config.toml
n_layer = 16
d_model = 64
n_head = 2
n_kv_head = 2
head_dim = 32
d_mlp = 256
vocab_size = 4478
activation = "tanh_gelu"
norm = "layernorm"
norm_place = "pre"
norm_eps = 1e-05
positions = "learned"
qk_norm = false
attn_scale = 0.177
bias = "all"
tie_embeddings = true
parallel_block = false
init = "normal"
init_std_qkv = 0.0222
init_std_o = 0.00392
init_std_up = 0.0222
init_std_down = 0.00392
optimizer = "muon"
lr = 0.0055
beta1 = 0.95
weight_decay = 0.026
lr_head = 0.0142
grad_clip = 0.5
warmup_steps = 200
schedule = "wsd"
decay_fraction = 0.728
decay_shape = "pow"
final_lr_fraction = 0.0
batch_tokens = 16384
seq_len = 1024
doc_mask = false
z_loss = 1e-05
train_tokens = 112700000
steps = 6879
dataset = "wikipedia_en"
Each number is 500 + 40 x the weight over its row's rms, rounded and kept within 0 to 999. Layers, rows and columns count from 0. Numbers have three digits each. The size before them is the row's rms in percent of the matrix's.

# k: layer 7 attention key, 64x64, rms 0.204, rows 10-63, columns 0-63
# q: layer 7 attention query, 64x64, rms 0.221, rows 11-63, columns 0-63
# v: layer 7 attention value, 64x64, rms 0.185, rows 0-46, columns 0-63
# o: layer 7 attention output (transposed), 64x64, rms 0.151, rows 0-45, columns 0-63
k10 096:510485509474512563518451504511497503503514487454573460476467551542534446465525547436508498512515508525546506536499467540536431461539479494448491398518465505547519477494493403606475461528581458
q11 079:478491486467531495487534552545476528469516455498389503530427521522533458475496456503489499518535585461479542528460548456626489508480511448526504559525562559460512533481439457454462495496486526
k11 082:510517516445568487480535487499527501468536400466434476520487506518440561430572432552480519493537526513530465479544508498590547521505540495520514523512550512537459525493430489475500430435499432
q12 129:527492573459448464502439535467415413531539518511478511441538506506517476504513530570533488450543536526560497521450532551480513503436574475504472491462522533450516550462498532460541571486437460
k12 113:489514567499485562527468517569547446477477510516459502503518454459566438542491510522445573516556474517567471518521461565464484470448514559492482483414461508534549551505466517480480513425459431
q13 096:494527526458515523538507496485510531498475430449498549464559445484494555543429457580524482475530504470526486517539498411511605541474519442495457573440464484516493539508506518410523494554460506
k13 099:503534477476542503488414530514531514494423481480450590469540477507483468481458458618510432514540476496477483504518452504503506594560537505497505574390508476505536486534503526507461507512465512
q14 106:432495571575472525429500540554540512535416485548456506451519475482519487570503485528493452527552478457568456481525537565534537473516533528531490497444490459481511489498481493463543515419425456
k14 106:526485504533484532429511502542511476441441482489499474500577502497506543526405534541543445496583513560457588458502501527460537447513528585509457449433470549518472513512453472490502522442526507
q15 093:427480552516524555552511408502547455461549522503503517455486447496535467474479476507413486461476459560544489543517463518558517509432485469475481504509620560500444506493541500561519491528472479
k15 092:445480480439531525544520456548511506459521469453540533539443496551494491460444521491431510458475475525525479546489474484506510546461516529516480538464609547483517558570472444554403458477486556
q16 104:512510487470568601457509552442520539425545478537428469564442495465513502501473513486467478491520526558495485482516487526509498503531530527498386474488495515506470572509496403560533505506490427
k16 103:518489449495525466509568551493523559483470476491425486544457503455487523539416566463521454507501526502523526474511515556526514506521553467536454521522492425540548484545488418478435551544478394
q17 121:439503498497518544476442557527526471442447467512455553461455480509526498471516439554490504557490386515526481467527526489449472526502534545534483492474530516571559524447504577447574450549515484
k17 102:472514457503554570506436494436474538463485553525515459504460434490485531548425475510523547549525482512494531530537471463485477541522482462428488476465502522603589529510421489487521426484545487
q18 117:461499471559606568510490479507504465447429473499503562520520492536537485484489464569467550525524419481459503480554446518507477478569485560456435465502551518536530471484457493525467446442549479
k18 116:554498400536585461485441498439484548498557483462517541546509520506514511552455488443500560494487518534456543506491514472519481490532439500462414545473457482507439450538491445582516501482557481
q19 099:508561455484444493564495495535484537577500496471584536418518526538532456500553512529482470443528461519502479496498505458505536562495529453475516459412416575499409509520497505506462533551480521
k19 099:512503446471450573500504450476541451546421495453534562435485468548491440539553511605441559509517496514517461556449444494524491507501538492491497471501461480524473440543506525514476563551523551
q20 094:469519533532510498458480508511544453536477514453470581505488492538461526491495456555489545433529484475480469466478534419499600504519504531499556439485568456562488563376499527536491524460504511
k20 096:536474472509526548480472495561501505472445527406426590530526483507522497539486518502459570495441493487444493467497475451473530484537505540538495438548579551568501480442468550547505497416510507
q21 101:467476474490478560505548427508523490476457476539533488526482477523415556488470505507567505563550437468462509466477503557449478557522470512516444464551600554462477500511473496551442423537526531
k21 103:504494490558505478516513453504510583504537493499495494565552446477509505497447512422521454588527451479524483527519520430504434569475455484538534514542475515419468455487474428552514435515571534
q22 097:549401484554520553435496481521489468412425505524488540450435488527508486564547429563484505492466479487514503497529495521462532483491455563495506497484544472529508492463471593532507469504593526
k22 090:464514501538617472499481484533517517487466524436536492487509479568490525508432508424502537507452575451422519531549447490501493424490413538478480519492486548479531508565518519524512417486518468
q23 117:571435460505475484519477531447456528585505457456549448563535477481434520461461520496508515462466515547506569537503471523522516534498519469551525539518521473417490453564554387511518470490507498
k23 106:471514586487413438528470514488487457525556427524517568510559501462482473504465482536517513458462506547503551487555541511530497489476513479554567526514515507417557433501537427456458477559458506
q24 106:489410514486543495433475453520487477535493542536503540545437540522478539517516537411489488419431534535474599489524492451560546506547490513488549484500502536567478483515522440466459441506470528
k24 109:516459530512559444471556472529469473513492509536525550545474452498534497538533506474469442415483512520469511533515489478613555438517498524482510488530600496519475439426500502449469457560442537
q25 089:494497446502404457551480462504474504527539440508480527479493483565603554506566535504455539495504518503532533440494549470569511528489536450524507581458473501420456508461507526444509533517460445
k25 090:452423460449493525564462458491523481488475465491455480481441486571491523532533473639451546504539505489549562512554500473572484423497514511490557560487485501465502548483455500450490498496515528
q26 093:518442523437568439552473530518486481477587545455477511533499513477508464546481505511459510458517444491526560498390519493549543537561508472508446495510517470545579479545510468498486462412492453
k26 091:514493540557584422570528503476455438497554467514450558526492537489530471454489575560491535449509508576524496487445493469486460538496490466446455453476548497530521533437557473476479548465494448
q27 102:452448596600512505503501512487469475530561456453435558511562553514505514457546450563496533532478444418472516451490568481474483461515470457470498473535519510549523469431494492537498536481516521
k27 106:508478497624586582544506511474491475503550488483494512543557481511526547491560474533510544498485467452464500437466520453450504434533435542471478546501582472527482453474461478487495478432520485
q28 102:457572567608539542465477464521522489505487497481496512494531461557483471489540409566548475499516469466505557464509446579507504523423518488514484545419493462510516430494467522477447504548479513
k28 099:512544491529493498483509476482479552474465523525541526516572504525535513443479386518491547508497472411463608525438451575525441519520527540499476514421490512480445481529488433523553485467497495
q29 090:509496500500416470530420513511538489471481491473528464562503590502519465552492486464535411493437582492507512545447471540496560482540485537536511468528469534574453571498537480433502463500500443
k29 093:492528506471516478489516494488641471505460527605471517524493497491536511489503528496508403441432538522460485471448482537532475484439494513475503499566471493510565508461478504420486574494567509
q30 116:468452520519458472576494562449467520526523486532457509502564480433506495492580579494470449480475513473480467444505559451491559542508533523493489553550551437520497497463504539449475519552401541
k30 108:465488615497536593506473542468440453395465535510433534533456480503487508497530505550553466517495453451514498493504570450562514518517521575462500457505502420516509506466504512517467489496486545
q31 095:542527516548516411449532508407456487488519478532592532426522504485489481458527498462503462499501555528449529529509439567477590514464574490536502487447506530533550450505512487430500524505462482
k31 095:499477537468525497427503499477489508458546536550540520501525441477507455475533486499480519444480532499486574556465445585422536488444551500482517497461498504458521468529478559580591510528412455
v0 103:478562495472509508558548529511550484510508529442499463506459541493501470594490471471521447491519509517556449514438462614526445445476466530493524502484435511505503447417466482544570524487435532
o0 102:513400478483515462557461529402469469496497491530464581477541430524485491554487482508510539515477540453445555454563480423508487537507510478525519590456546498489523436534539537520471536499527496
v1 107:511578521562436548462495511495513558400501467536475462529490527515474514438488514506534520487455447482500442514556587464497561467463384486496541566486496525471515462516470450510526525534531510
o1 119:481493454444488523533488463532524439591477515513546475533523516478544440544445549465490551519564484547534489519486419544480441523502590495497503384439548528501514522498485449515496515460462492
v2 110:524478588503485541476523466491571536517473433495543492505492470539447570581505535460469566478447505548520500498545594538483458472527475495523480502436471528441453558450464480515476461453452540
o2 120:551493474458542468557498516414533486484492510498504549543436539482453464459550451508505525497552481498505439523429404500521534594453550489464479473497499454546534507578561544504487493500529444
v3 112:499427472504488525437453554478449517495504504518548567569448453549520542522473541460535533500507484473545526546511526490461480489501477469509645473475519426576497523462484481438503494450499536
o3 125:484568497492509450544571494506574499434493504499427491458551504582472458451510484548420444524456519544482502500457484547475533502456522466489428533493482524509534513587465485548475581522501457
v4 091:530543433503458515541487495516481553511419491515467478569509424505462546482493476553575557482487518447542515505488499482509464556463451522528498547426506473503486530568467532391447485549552472
o4 105:481497548504509473491560502500483451524585499549444541470486513480536447514575569439450505451475543539554489534500521502501552430490514469484438414496524493568541491459494473548487509527419435
v5 120:493452528484518507508510465539490360512579475500458518473431503534530541529501543511416554489469478464506558531437507496562452533512482483466511513546475515455513482500464412541508468535575495
o5 131:447545500508497528482513521467515595458424546498508507497545486435434506522424491493548456501524486493472497556553519505411584577487515547446500483429443482475531495541521549467499494505473552
v6 120:497431455539568436481467494544557480515450500482516563483516503522479522558549527519485463436500553520553441541512492491482532474544551435448442443439517529470498552482516486481558580428482493
o6 132:514497508484518475541560529481449494442505513576506496536494530520456523397618455462535527545467474452465544489487463474573429546502473540488530555529478506524479479493436484442494444554506515
v7 103:537474519575537545431578449531472486538519496459504506407597548519463460505458460481479549537495501473552522504461470502439520459493517500478509457487547529489531507435459537538430499474485582
o7 111:504479482394449461551445575475519530489473428536494444478448463474489493530480532506478462468499435567532487543561518524569504557544468486520522555582468520484526549503546461480450503524525462
v8 112:558504503511497503489489537525569412545481497462506421545531514511474481535499458565561449452455507452490527478385445478563472539499469447515554545504492504551507498497515517446439523510573520
o8 121:458482486525562496462517536480479564426482480516474524482477483531522501501492513442433536485543466508497544529602532479481541465551532540510442477493488413521529464476473463603514490580415492
v9 088:494534535477523556442447473486503500460516451512460571561435474454448542460530452429499509486473497598529519498485474471551540464562511507504431534543542530462545458487505450519572533512473439
o9 095:461484550537460494581443468501478464585417514505535488485527568563525508440561536467558436558537508409529461544468541486480450547438504530518490462486482485454472485495494526492494487474522536
v10 129:531479513472464479504486561471626436439486479589466501507480567494477521538500503503549505440451534511482467514504560468471517447540445486472480491499464494469454526518516534553526484472609440
o10 135:475499478551489516504526463487440526524529477458523571564505532496516517458514439554440545485540497483500543538488475525541489554468637542527499495447520486457433478472508424463498451513410507
v11 122:440494460445439491609567543521525499486511522472472461514541543496476537523484543504464514550528519475489519501482548482457450426503390501468517469474583520487497515490519584552489516432458507
o11 130:555499471521478496437484483433470510488476494579564536477455446512509483488469446590538466464511534497511535524491415588545463493504565476508493551438508524557515486478570445463531492537495439
v12 101:514520521461451475611523455551508558542457481513470486546546483502542484495508495545527504503456472473500576593423528480467444528428467456469516434489455503502459467479495528524494450500528585
o12 109:560469475484604523419554555461486526485538467528440509443433506457498541537486520495508505487538545508470510434557508522513560464496568489491437533446521518498531503483434469485497535493538405
v13 124:511528501527541510494502497529447449574548440446506521473521502552488538423533481536476554484608435378478470495518505478508510492492515470493414520503495570456506471531491556505514530453545475
o13 131:532494505433494456460512504535526492477451529546500470544461495421470518503473562406544425435433528541460507527495490544548518551482491563538534443574523519530501526462545494451514448527457546
v14 105:527492522568479483449497551410505540494475529499541511509499534491441472497467504533526528431513429441548487539432502381475568466527478509429538465529551485547518494475515477498568509463552503
o14 112:474497510438498471546504463550563536516478426506500423509511524541534537491531514452399453520527535546471516477561461537559434497497528532512490536475487509454447551501485416474473482607487502
v15 105:504510503523524498497520528439527495516577520534550483507518437463541499514493395452548492564467476457506399547485491462450484489524522506523456398513563478557515568513527524460513482534429475
o15 113:514483495485473507548476504540498460526421524428479487524462527546459497463544498572478494433468475538535567509523571440558543433546472506573504547455427517490458484538486426507470561534513477
v16 102:494478530562544516425487491511516485484485551507448477460524521488452441545450494466493466471462540467539400496493469534546572483535492541508460543459559551479557546496487412466589533536470486
o16 112:470478479467457514607518489493495507546512467491565495513517517494508484484555535439525571552480431489501525485543491424525395536525446466443525457543448497484475438503530495509469500577530570
v17 097:573552499533530510503506507506511453463477495524483392372510549559521471528533473475478450503517497537467503531486516479509486470464476500595546491480447489503530586507531516478441432492568477
o17 100:484474473479483512504494517452476512530545479469486558637478457432419502494507539543460523430560432544460484497569517509453511485547533465483505500524540496502501496466580455529505541512428539
v18 111:530545476470492517557465530454476456443556466564400469413495499456474534483426514492498510546509562530478547514471463499554527513506522551505475517593529512439504501524552535467464492512474419
o18 112:490508493593462613431488418528496541575494501455556507501533499512491503556465476555480465482488486467521459573507513508488475470526471526470475429501465561520445460458536494545534447459507552
v19 108:477506549508515469555513496509443525478479544511501525507558509539464466517513496546515444433484487616515538516502495551505533505497486466520471432489440507516458483560548369516498413472436532
o19 112:521487441496503491466529537440482503476540470469461436494462513510472532516561479500524569591557519475494455397510548440463465498462528434507548501485511523529488545447491600472548511494569513
v20 086:521546531453491491450526505451497484507514502520568486405487500481493500560567418415519565475532481551531487499487522441481444438535581501551506511460458495485539566483447541501516486524542435
o20 104:457469465538527471593498502513503512503515529431517565636509499519491506474522528528542446454482459503475469511486530477492504567487463537485452522501512474526411543508552437534414431479505497
v21 118:505470499489500513527506491485537580472463507491453493453553489547564449513470481524489442457536476493453436486498522502543547569435442474586494487441574532463507480501526470448602461523567490
o21 129:545438476453556560523532536511510491527499503488524524514462514477498514505563582466506611486494501464470530456525480549477441376492517533414529469549455457477481492468520468490494561467475535
v22 119:482496506520530498554440569416478525481542557483518427560458409465473534491478493583445475483539424497503513469443529558593473543544490510515444484531524502468520511513497452487512535461503482
o22 124:500481497498501511449526451482551482543450519515575511448465518562480480524568502412417457490510568481500488491532500466508548433490513453512579466459503462494472429501511566521516486589541555
v23 099:445543520535441500469540434551499485549526503429422521485443517560550513511495460394457472452516473528524485468497498521590498504498500486566541522441528494535443546505524505526536445487517564
o23 107:501485538506479518548430581409502441447472545515503490549552475427500512503513579510566540494481507458476513465492454530430445510521499517488460512546424432541515509524549571473511546500505461
v24 117:485469502467530509549497501531560531466564558472506545443511513430479410419502560484502492536524509516485522468420548429510583548481475570467486443474517486540481438517547514532494483526458539
o24 118:533457526520468481473445502557524526564480465477564469446499417516535534512499433533482522511519492489514526479584492604498475430535466464527521542478455479438559567514453479467556468480531452
v25 111:533470573476532546436482561483436538516517491533488546512528444483459467469434444488504532474500497529583585434507501487523444566570459460560517530522525449485508470488470498503507545414496510
o25 110:462490472476499533500482505537545503496427490466509489450489534597535530485522490499450446513533558463505427537455543590482489544449509508502474406564442466501500520520473527610445494525512512
v26 114:563530527516516536507478495534474508494414458518519556456590465518526447493490518470489494457470494560539577508542477458483511446459482462406571540541490518502492399520556456542520482495508454
o26 118:483526459425475533518565522515517532533535464492413454516493518466489526480449507525520458589572532432529414479460534529499441537511580516504481496531543488472532573503455476493529503432453482
v27 114:485550504492494454513515544451543549462482500518548475493377560488548515541527575549473497537505493487450439534553494529466445494508525526445494519579383447490515481459447491507528521485500497
o27 119:493485550485531480494473435518490458551494493509475543525569483471499516507461448533474526466489536513429541470485414459499562523488486535483553553410609570447494459550499526481468504468482573
v28 087:428504487517479517455508461567536526508416478553455478545522486525460534555477464466564532524467557515484484565568502545470480531496509423501456567440518480485472517526446530389471505525494524
o28 098:522486538522538494527542532475426413533553466530463496508506537471549420467592541506503557497435463539525509493394511493566482519498528474448448474518520514551514439488500481549475546466464470
v29 100:475532487520457522404551490450459552530483480466489421562440525487431496500485454513565585497549478507499519486456529533451476490505511567567513502534525511440556500416455489508502494549536537
o29 111:483457539452537521587368494479493485458505455491512543431524496536603455545520548474440475451520489548487458554529473475501506546452514493464466535480543497512492511472545554537465524503537475
v30 105:577548457539536462540531551424450525579415540518552525475493526499477497515524487573493487505517433479472443509532495563484560465474535477513479489466416490496531455531472492455421524545508489
o30 117:418475524433568524540465464556503466425547492528475481585490462520484537557474470442466514512471523528500520463516505438553525457477489513470530480506606543546474581455474506516482444480496518
v31 092:483526454411472527506501434475472470510446518535456558519445570486518526515502491443472527528490482537499597459457401485529502460473516549529553567504494480567500467457476555542488507566536517
o31 100:453523564626463421523487493482477542533584488523486499491547500474501510539422527527518424521462529474530437485517569538412525487488471488512429526535537475452496513494546473481488523467478493
q32 102:548510546544547486467489528494486541508557590460447503460531556573488493438525442511495465443497555435528511420466540474494525487451464509498463565497459511500483455578464530501534505428512445
k32 102:450600496543512437477507509464413487522480501466479496473488576555469563493581477515513466512506570453503515536478541527503575471491454472542541574495527435509468446549477443490499544486492472
q33 099:497536470505505461500479432486542476516521558494473554473495492525500540455593403481508559523450515458445514452497447532463495422485524500465494571582516441500449475532498487516531534588539528
k33 100:565493492549437529438505473454503479497515480499501458534480525559505542463600462514425530503456422494518551492464473506525531407467493495510547520517503463512502506471488491516651485533489497
q34 100:475466474515493541499465448590545472541461516435532571508499484469447451526421547531553503487466504495516488486532579547424475511463493531519501443533537498468543564453546462487460456501450569
k34 097:499567498523428564482447394519507511469482559477464463521545459486477460558468565518522470427532453562541502495507518482438516487548516569439488461544526561533488553481477465509488504455539480
q35 093:503445521495529490513481444488525498453515459480466560503533548507492558518493457491549422510531491519439471503497472558470566503529495492472460506438645545438572531436522489441484499530463503
k35 090:528538550512536427504465454529532519450441544490420455542525501534467495516509452474457442514450498527385528489459448482505517568476507571465491539519561454590541516538528512527488485494487488
q36 123:475481506457530484479465464478508530553484482529520475436431472479538509513429438479439602457473493504520492551525521517468555529461479449509499556445439551495576543556506544492584532452519469
k36 138:478558531461463359465446488487514538509537482522548548480487473481547484508433462504488567443469532510524499495494517558506555498447494417521560548509502469459571504519568516457495531509472461
q37 101:448533527498491544519578474516562485527557426473539500567546493498441483508472389501452529496495404480493513551507495475469492491455509428465496492517521577441495580520513510564476508464496501
k37 092:462554494470498462543492443587473513529555458515496517578461471478436463452422492560521577559509511546558486466511478447504490485442557506534524435497454504505531515471510428543469493500559496
q38 094:498522541456482469494524523552537501505527585528472400529510502439558479582542462418489526521524466528473458459467556494478445504562472544458448451534414546497514526494507508478480540498440507
k38 090:550534479524431478508425629540487538525543523553489471499497527450523518521521516424467445512512524477498468481503561435459477502508472471535517493546424528509484486539517443450526560551460439
q39 099:523482472516550506487480470474518487503551502483351545487442427517579474518494524474441585499485439503532487537461493463535486506514504515498502502531611528536481498476530449517550487438509456
k39 109:515460421507559411479483509473502544574587514472487526549466523515520483524438539473522525475491513561487540503452481415519529472535460440558493513523556505411519463486572456479492497519487457
q40 094:494532528495516502508490518520540460416544562489484487477510529560496496444503484492527421483427576521440524504413474541447542566448448488476525537459526481476515502487490634476527518517480484
k40 114:474580506503515417520544506486508455438462540552493496469533502554486510475592499456500411560396541455513515460466495494492522512409467514561521516515538426518506461472505522514550515492516498
q41 088:511505556443573583499458586486535530473550499490544505505520536470479568512506502443566477510498532466411504439469474417486486451502503418472475532484479456514538528464462545517522560471537506
k41 091:494554475507550528481511545441462490492437495468457470440477515441467511556505541483577573562483525457404585485441462459511491529447504479519551494507455540521518494502460504602520520495480507
q42 090:526567467507499501489511451474532494499426523460516515476421550512510472441485477502565531552461442469490519477511447545453514522442472504480513514524436563522540477573418608537526558520493475
k42 108:537595441565484376477505530454494556515501517493531527500552495581497508483477473434543537547494511503489482508504470552418483519490447455486452446494509445551465473530504484508547491471569510
q43 110:499571569507544444465431522503494543520505428487530432473529528534544515516581478417522521486432488491468492521468463554539520519464414493424522489531494513521569487544502482490518470455535430
k43 101:523564526445496429508520494454506544545588497535578489478510541491460521477509480466506467506458539518445531427462540560496427505484465455501508529576561448443532423514497469550467483545478509
q44 092:440475497472529523535488547437471475511477522522467425508433483472504562459503490556499474542538472551529457557524487559552501539549451468534444534565577424486525488453487445528471460462563481
k44 102:519423420450577558552493538479524520493524446434498443527497537520455477475416528468488488508489522538524500487490473591589472559449527474482477579509464488484542559480486495518492521453498482
q45 097:488482481535541478533445531528489510480438504422483537475564525512490530498519543483523560456453527474406517450573551498484509494474437470475502578517517517469477506463476605519392518514513536
k45 089:478513510543529531517423469461513501420470540456485455484524459582485443471501484529516523444476454498454544526553544463461586482465491545443518523494480500531457526504461526610557479501541556
q46 100:522520498508506512473485495540513471496496499581548515650554489457491514514486498508536459477474483442489538439499429588505462495513480547462483524504445494447511433506588486435458534484464527
k46 105:502482543574441590454500471506456542448515467546538513549521489435544480505509506528467483455487532448471522497511441485558431517493512541494423507526559502512419502553528482469541431479582508
q47 101:494484466466512478563474490590478444544513503484515507413529515488537523512491542481493531530511394545487531415532516475482398527518429538442510466448498532478509476508483536552529489580489545
k47 094:445513456475507496492400467518487538522520511503561436472489504501535536528538485438510536527401463559503556514497508430435467523544435431458513498487532526537434542588498500541525475522523498
q48 097:549437532471533517501469556514440513509541502467515380462549545601554486530529506472495519467436482485487486515434482478468586500408487492515453520464519538504515445557491541524514507501466494
k48 097:473503523468498406547505489517501479581510469536517504434564519570482508491562504501508468515478510492486460547437515468528528543457463456534509497493579408452594458557500447463470530465482540
q49 104:429550451516570533462511583469511519478483497489534492437468512472525533443568484469493514440503485457467542583567516475499522490507419437486480533512475464516519473544435536588528487518449535
k49 105:455551464503608532526465500476543528466535471442514517431505486574477522483482508492497538502479518466554536547490491515474519501418474447503509515517413430542493506458468526622510492525462450
q50 089:470550522459563515513508528573495543516510526477466479486500548463507487511513460427454432435461551493523505572485520497542504493435474487465465525595494537533457509583398520538464490505444461
k50 083:464583458488522464487513535505501469520558523481514507512494532539444515426505543482475433455523533552529477527511555543521550495440560485539535447505577493508516517445432413558433455506464460
q51 082:520447581542467488496535501453457481464520504531536560557491422489441437520577495537490546487535493559464500456528563519566476506562475566450495509538496466537451504478473479441500446463550464
k51 091:529478503486562587528474546512484508400521521478557490515488493534557511538493516491460508567502475455514530435498506506533474387522460574448453531450506521505520460434547466462454474468558477
q52 106:497531495519551471489564501497484529482403449482546544495564439485514550495511482501527494544506497465398541472549472484545472525497496532547533504420513468411486489499453533463449520543503605
k52 105:486446514516526543460476477501527587452476499490534535459495452557537510464516398538505520522506498403437535480530461481448498492483555544477473541453457512524503500500446546551569421511560531
q53 111:520478467496497466488514501496545504490497447554428494578402485488521443523530509471503516537497492515505487487397482468543535518523476493505469545523503450491542465550582546557524518521485362
k53 122:545497515489450458502603547466506567539585469445471516469494486486488444508496522469453486494419550495486482508536523458480522543498517428524527509542539491404501463510597520445472505557503532
q54 102:503508460510555511537544481547494501452456521478476537593478548523434559491519521555475426503516577480433472470491483562502523538513540506486407501473546420533452447492509501427475500554486526
k54 105:549507442545529543507601456494534499478430500489490519519535511509456460470473481455470429500458486495431456534523407511520531494592513545479467536497493575572483490544464468559511466467542515
q55 096:440500550510528431511472486530490482486457533512514493590482521545581480558493499505470432482502529449530531477422533463555527475563466548512461477427419546484500530524503474439434539502550476
k55 093:497533508533509440458552478493568509527461593501547540580489530475569506531464456471484450492475541466486550467516520462540437502483423494521474504520453556491457486593472432470465503456543469
q56 097:538475502526483543470538475480438391485462462475482539532444543578486580491539515474533468516531542510482491444567565452510527460492497500560545498470486581459471480491432469471513528504516573
k56 086:485456543548510482468460533532513452578489454514469514493494480585464426540567454523476569450513587475496543507509516511541500421488507565453473503482438551576461547461493527479506466501470524
q57 103:530505563484524477491456517511445451449540526422519580457582480490531519543495511546526532426530493543490542490486493494501526507567554431471413436451494476485495459482502452513508571540511442
k57 111:500456470512530498586492490449507493544404531514477503529501503431502515552541480561452536476509429449437547526493480479422519506534525506531501547469496468509471494553526503578473595508464420
q58 106:523520509493529532502603489520450501470530561500552541565542560480453451417550426437505503463493482418466466546507485502491534531459498517441544477532479506532415468522476470534530505508451547
k58 108:501541482547494525521494507585472465422470458529524559490503557528462496447553468528488507516543452473501528543495477490501552503548515500509486396541525477554433499375477448531494448508557485
q59 085:526520481474521486574497524460535407509505508451523499478444453498534414533536506589519492502507485514514494468406472447501515605475484438602498436510469522506527506482509498526495510509574501
k59 083:481456477524441470558526515473572456568506496460549537461495489499489441486538487509530502548495534525529576490523479509421458496498579468541546476536467522385476487520561504446465546432498468
q60 084:477552561538472485537505514456524500580478474488440472484500461471496482514507560476526489523501426471517435442499510462516521563553498523517443473543510447539600548483534449490586547450430477
k60 093:460502527460403550501485595443561483486412453435465507492548503491545490559512506546516469473535501531533519444484514427532487536565506479490529536502478444470571514497531506463510531477426475
q61 088:524508481582485457532544434502581525465476420486424478505496456538537428450462453548460511504478579540474481539511476521528512496511536450528488546457509443512505551467559488556543452506523445
k61 084:567539470528513474546599415513516503465473456395472469467443523497481453465460500506482505532488539536507472484510487492512554505547511520531509493481440469401592532544508538536502512571480499
q62 080:545479525450535530442464524487506447465450535525547506456512507452563443504436490467465483457547488611513510463538505478538467464527535513626535508418515553534511487463477460530481505510511477
k62 077:501462466562538469456429488463479470488500528459518539470469482551459483550466499488496533543582559511439577536465531508526502532519520485505436453430532538467578493575480506497441507497514406
q63 080:500490512498492558551506534480462470487609485507558499482515595429510487450487523507510486448450496523447496554531462472511427499456560481497535481513521630547516487480470574478472486502479457
k63 090:425537515569505449565444539537480403467517513519457534455502450456434474400490507486532526536492464498472507530541508531505471548495513537531500409491595522542515507476492519527458465495541513
v32 078:468550471504447524450480551567479530500475570472503551517493525467579554503502539517504485481528481505462405424502449463567530487538527457483558580490493491468463531509438509442498489492535412
o32 076:559476505507527543505519501459493578512512459456483494516558537486540519481526576480482459542537456509393412480543460521529557518492517506495477458546540522450510571389490506486459455505483450
v33 090:478516497468456522488499505575475529551429503524435515492535513477500510547563451447518577486499419540467604464543471494492569549497470472478492457483488505434531481543479415545477545505540468
o33 085:519468545535447479486543515477470536467552517511497504524451488491520575501577479542575439493550507457486434460428516514508492569488499539430509469553507499539476571446486421430499479529536443
v34 078:508547526479449485528543457492509464486513578513448461511477415463512491573513493473410440516529486584480494488513490438498431555527489552510581483550422504536510499543449489545515492552506474
o34 066:506534532546620462507455576476521451479560513481508525510515464443461539554453451539512450493483537497431497482484453534573543515459437472468481583470522498500486502488529512490494553469503416
v35 085:489483476522575530513491522538505482558443516513544441467484466502480535517473540545444499553479512542406484419465456512449516537512534509473565461514474530492553496541586448474479476483412570
o35 078:445498539512619501453462561491472568505449450440477471437463522549557511532499470560499527512468472474502499465467510472488582500539499456507467606528508476443540542479501529514520480491503441
v36 102:561518485490475545547486440496459499437550512535517534393429567554464523581501466479510517463499503459506495488581536438445451470471528491536502553462561461482511522464505509496493507502572451
o36 088:554463503572470551583593472512433432491518533529488519532498532435472493534492508582494490433495525465496502535461508514485419505498529521507458491538528455517516457489495437441509577425505481
v37 109:513657504460438527477485487500543527442539452419507492512570456521445437498511530517484517541554489551478488490490514499521476493429451483454473551515519560468529514428516506527501501550484500
o37 096:550498477446515482427527490507480454478454549496487533495519499478493548462550464524556548474475563483373560502477510527520499511475496567506519533532542555507561462515470479474520425419436554
v38 097:510487547495529529480531549521496551563495484476533511502461559412471462408465472529484490556466568484471505525488479513430453532561459579488545475453491465570438523468533551475470547499504561
o38 082:459526541472511497543444506469500501556521418457426536487440516503517436410461523556427502490505556507517505550495488480487509468488493547499418548479504518566479586488532452500542563557519510
v39 083:573506537520501479541474467515521501514510480493511527508594458460504516534504504482528493583425450467454557489480505513444405435472510468468471528498586455485588501476440586505500519514466519
o39 077:506534492418467488571512444513591484499452527471499507519413553501474530480446493503485478425555513503546448550461547492596468514518532479502478440567510461514534543550440488515527450496473511
v40 080:486501538596580553589542515552532448569506478471488493487429455479401472471477538451553468474530517490485562499464489531484516542478458522545483494427510459471515559492470494460528468507493478
o40 080:511503544531509486548490478480596533486513544470523503483531504447514510540498480498474539455473500444432561462537439436415462486473501541480559532493436484488443501475552586453508520557480584
v41 103:462494471492555512508531508521474397500508511510580517547494471536545492512480545542441466487434534472496470442606479514498460515495528408519467585516489499437464527496477584510554497472506466
o41 103:469535500567516508519570475509433460450483556453515503536550491457512432468393551493522456547468437539465545489536507453435519533504576458504501482481536547519524511469482550535561492486437498
v42 090:509539455530465511497455542447528446468541554455546462560485438548509497513474477479493494422550511438514487506558482560438491454573529491449545524581580434507533510496530455460514464482510507
o42 085:613484453535475499527491506477480396484421548485425519457536496502538460519527517481498459496498520494508541465482584452546451551555528462563560535506504545512482467506481533479449522475505433
v43 090:474597560493542485557525531472495472504538548480581468535460491527512472539479509485475474512476433492405496429551490516584479542513503522477516480464440462444548524433477549532525515487452447
o43 075:482515522536479476508501451583529465574432569416553530534497524482490465550440507463452481497436525511453478466459465487561506484484535543473620498517495522450517528473455484535518559460501514
v44 096:462475518477504510530558442532525463480509421503487502504534460509554486521441491471502547503405482489550511543500488544485483456555446428518536469486485446465511623593501488564508462478483540
o44 078:499492502572566539545523465494441460446553487534441518465459485588498530478469536470535491539456482437525536457491517493519472501502550482514543474461497525472441520480436476493558487630438508
v45 097:516495530442494543499466490491443534467497447413498491504476492463468545521544513503494592500592545556489503569431490562500566557463482550474488480498461529392458470504512489504454511483525549
o45 082:529536528438513508490538539467437543494594552509438469496456479468485462507583432443500536514503496515522508528416502460488485489546482539484503504549468551521497477496512406504539427468542583
v46 107:531540481464451541537446444505554575534479459465467472556497514463492517498564509505609417481454539519429484472540501606479501506457505535494493492495554515534445478495514517467486466547469550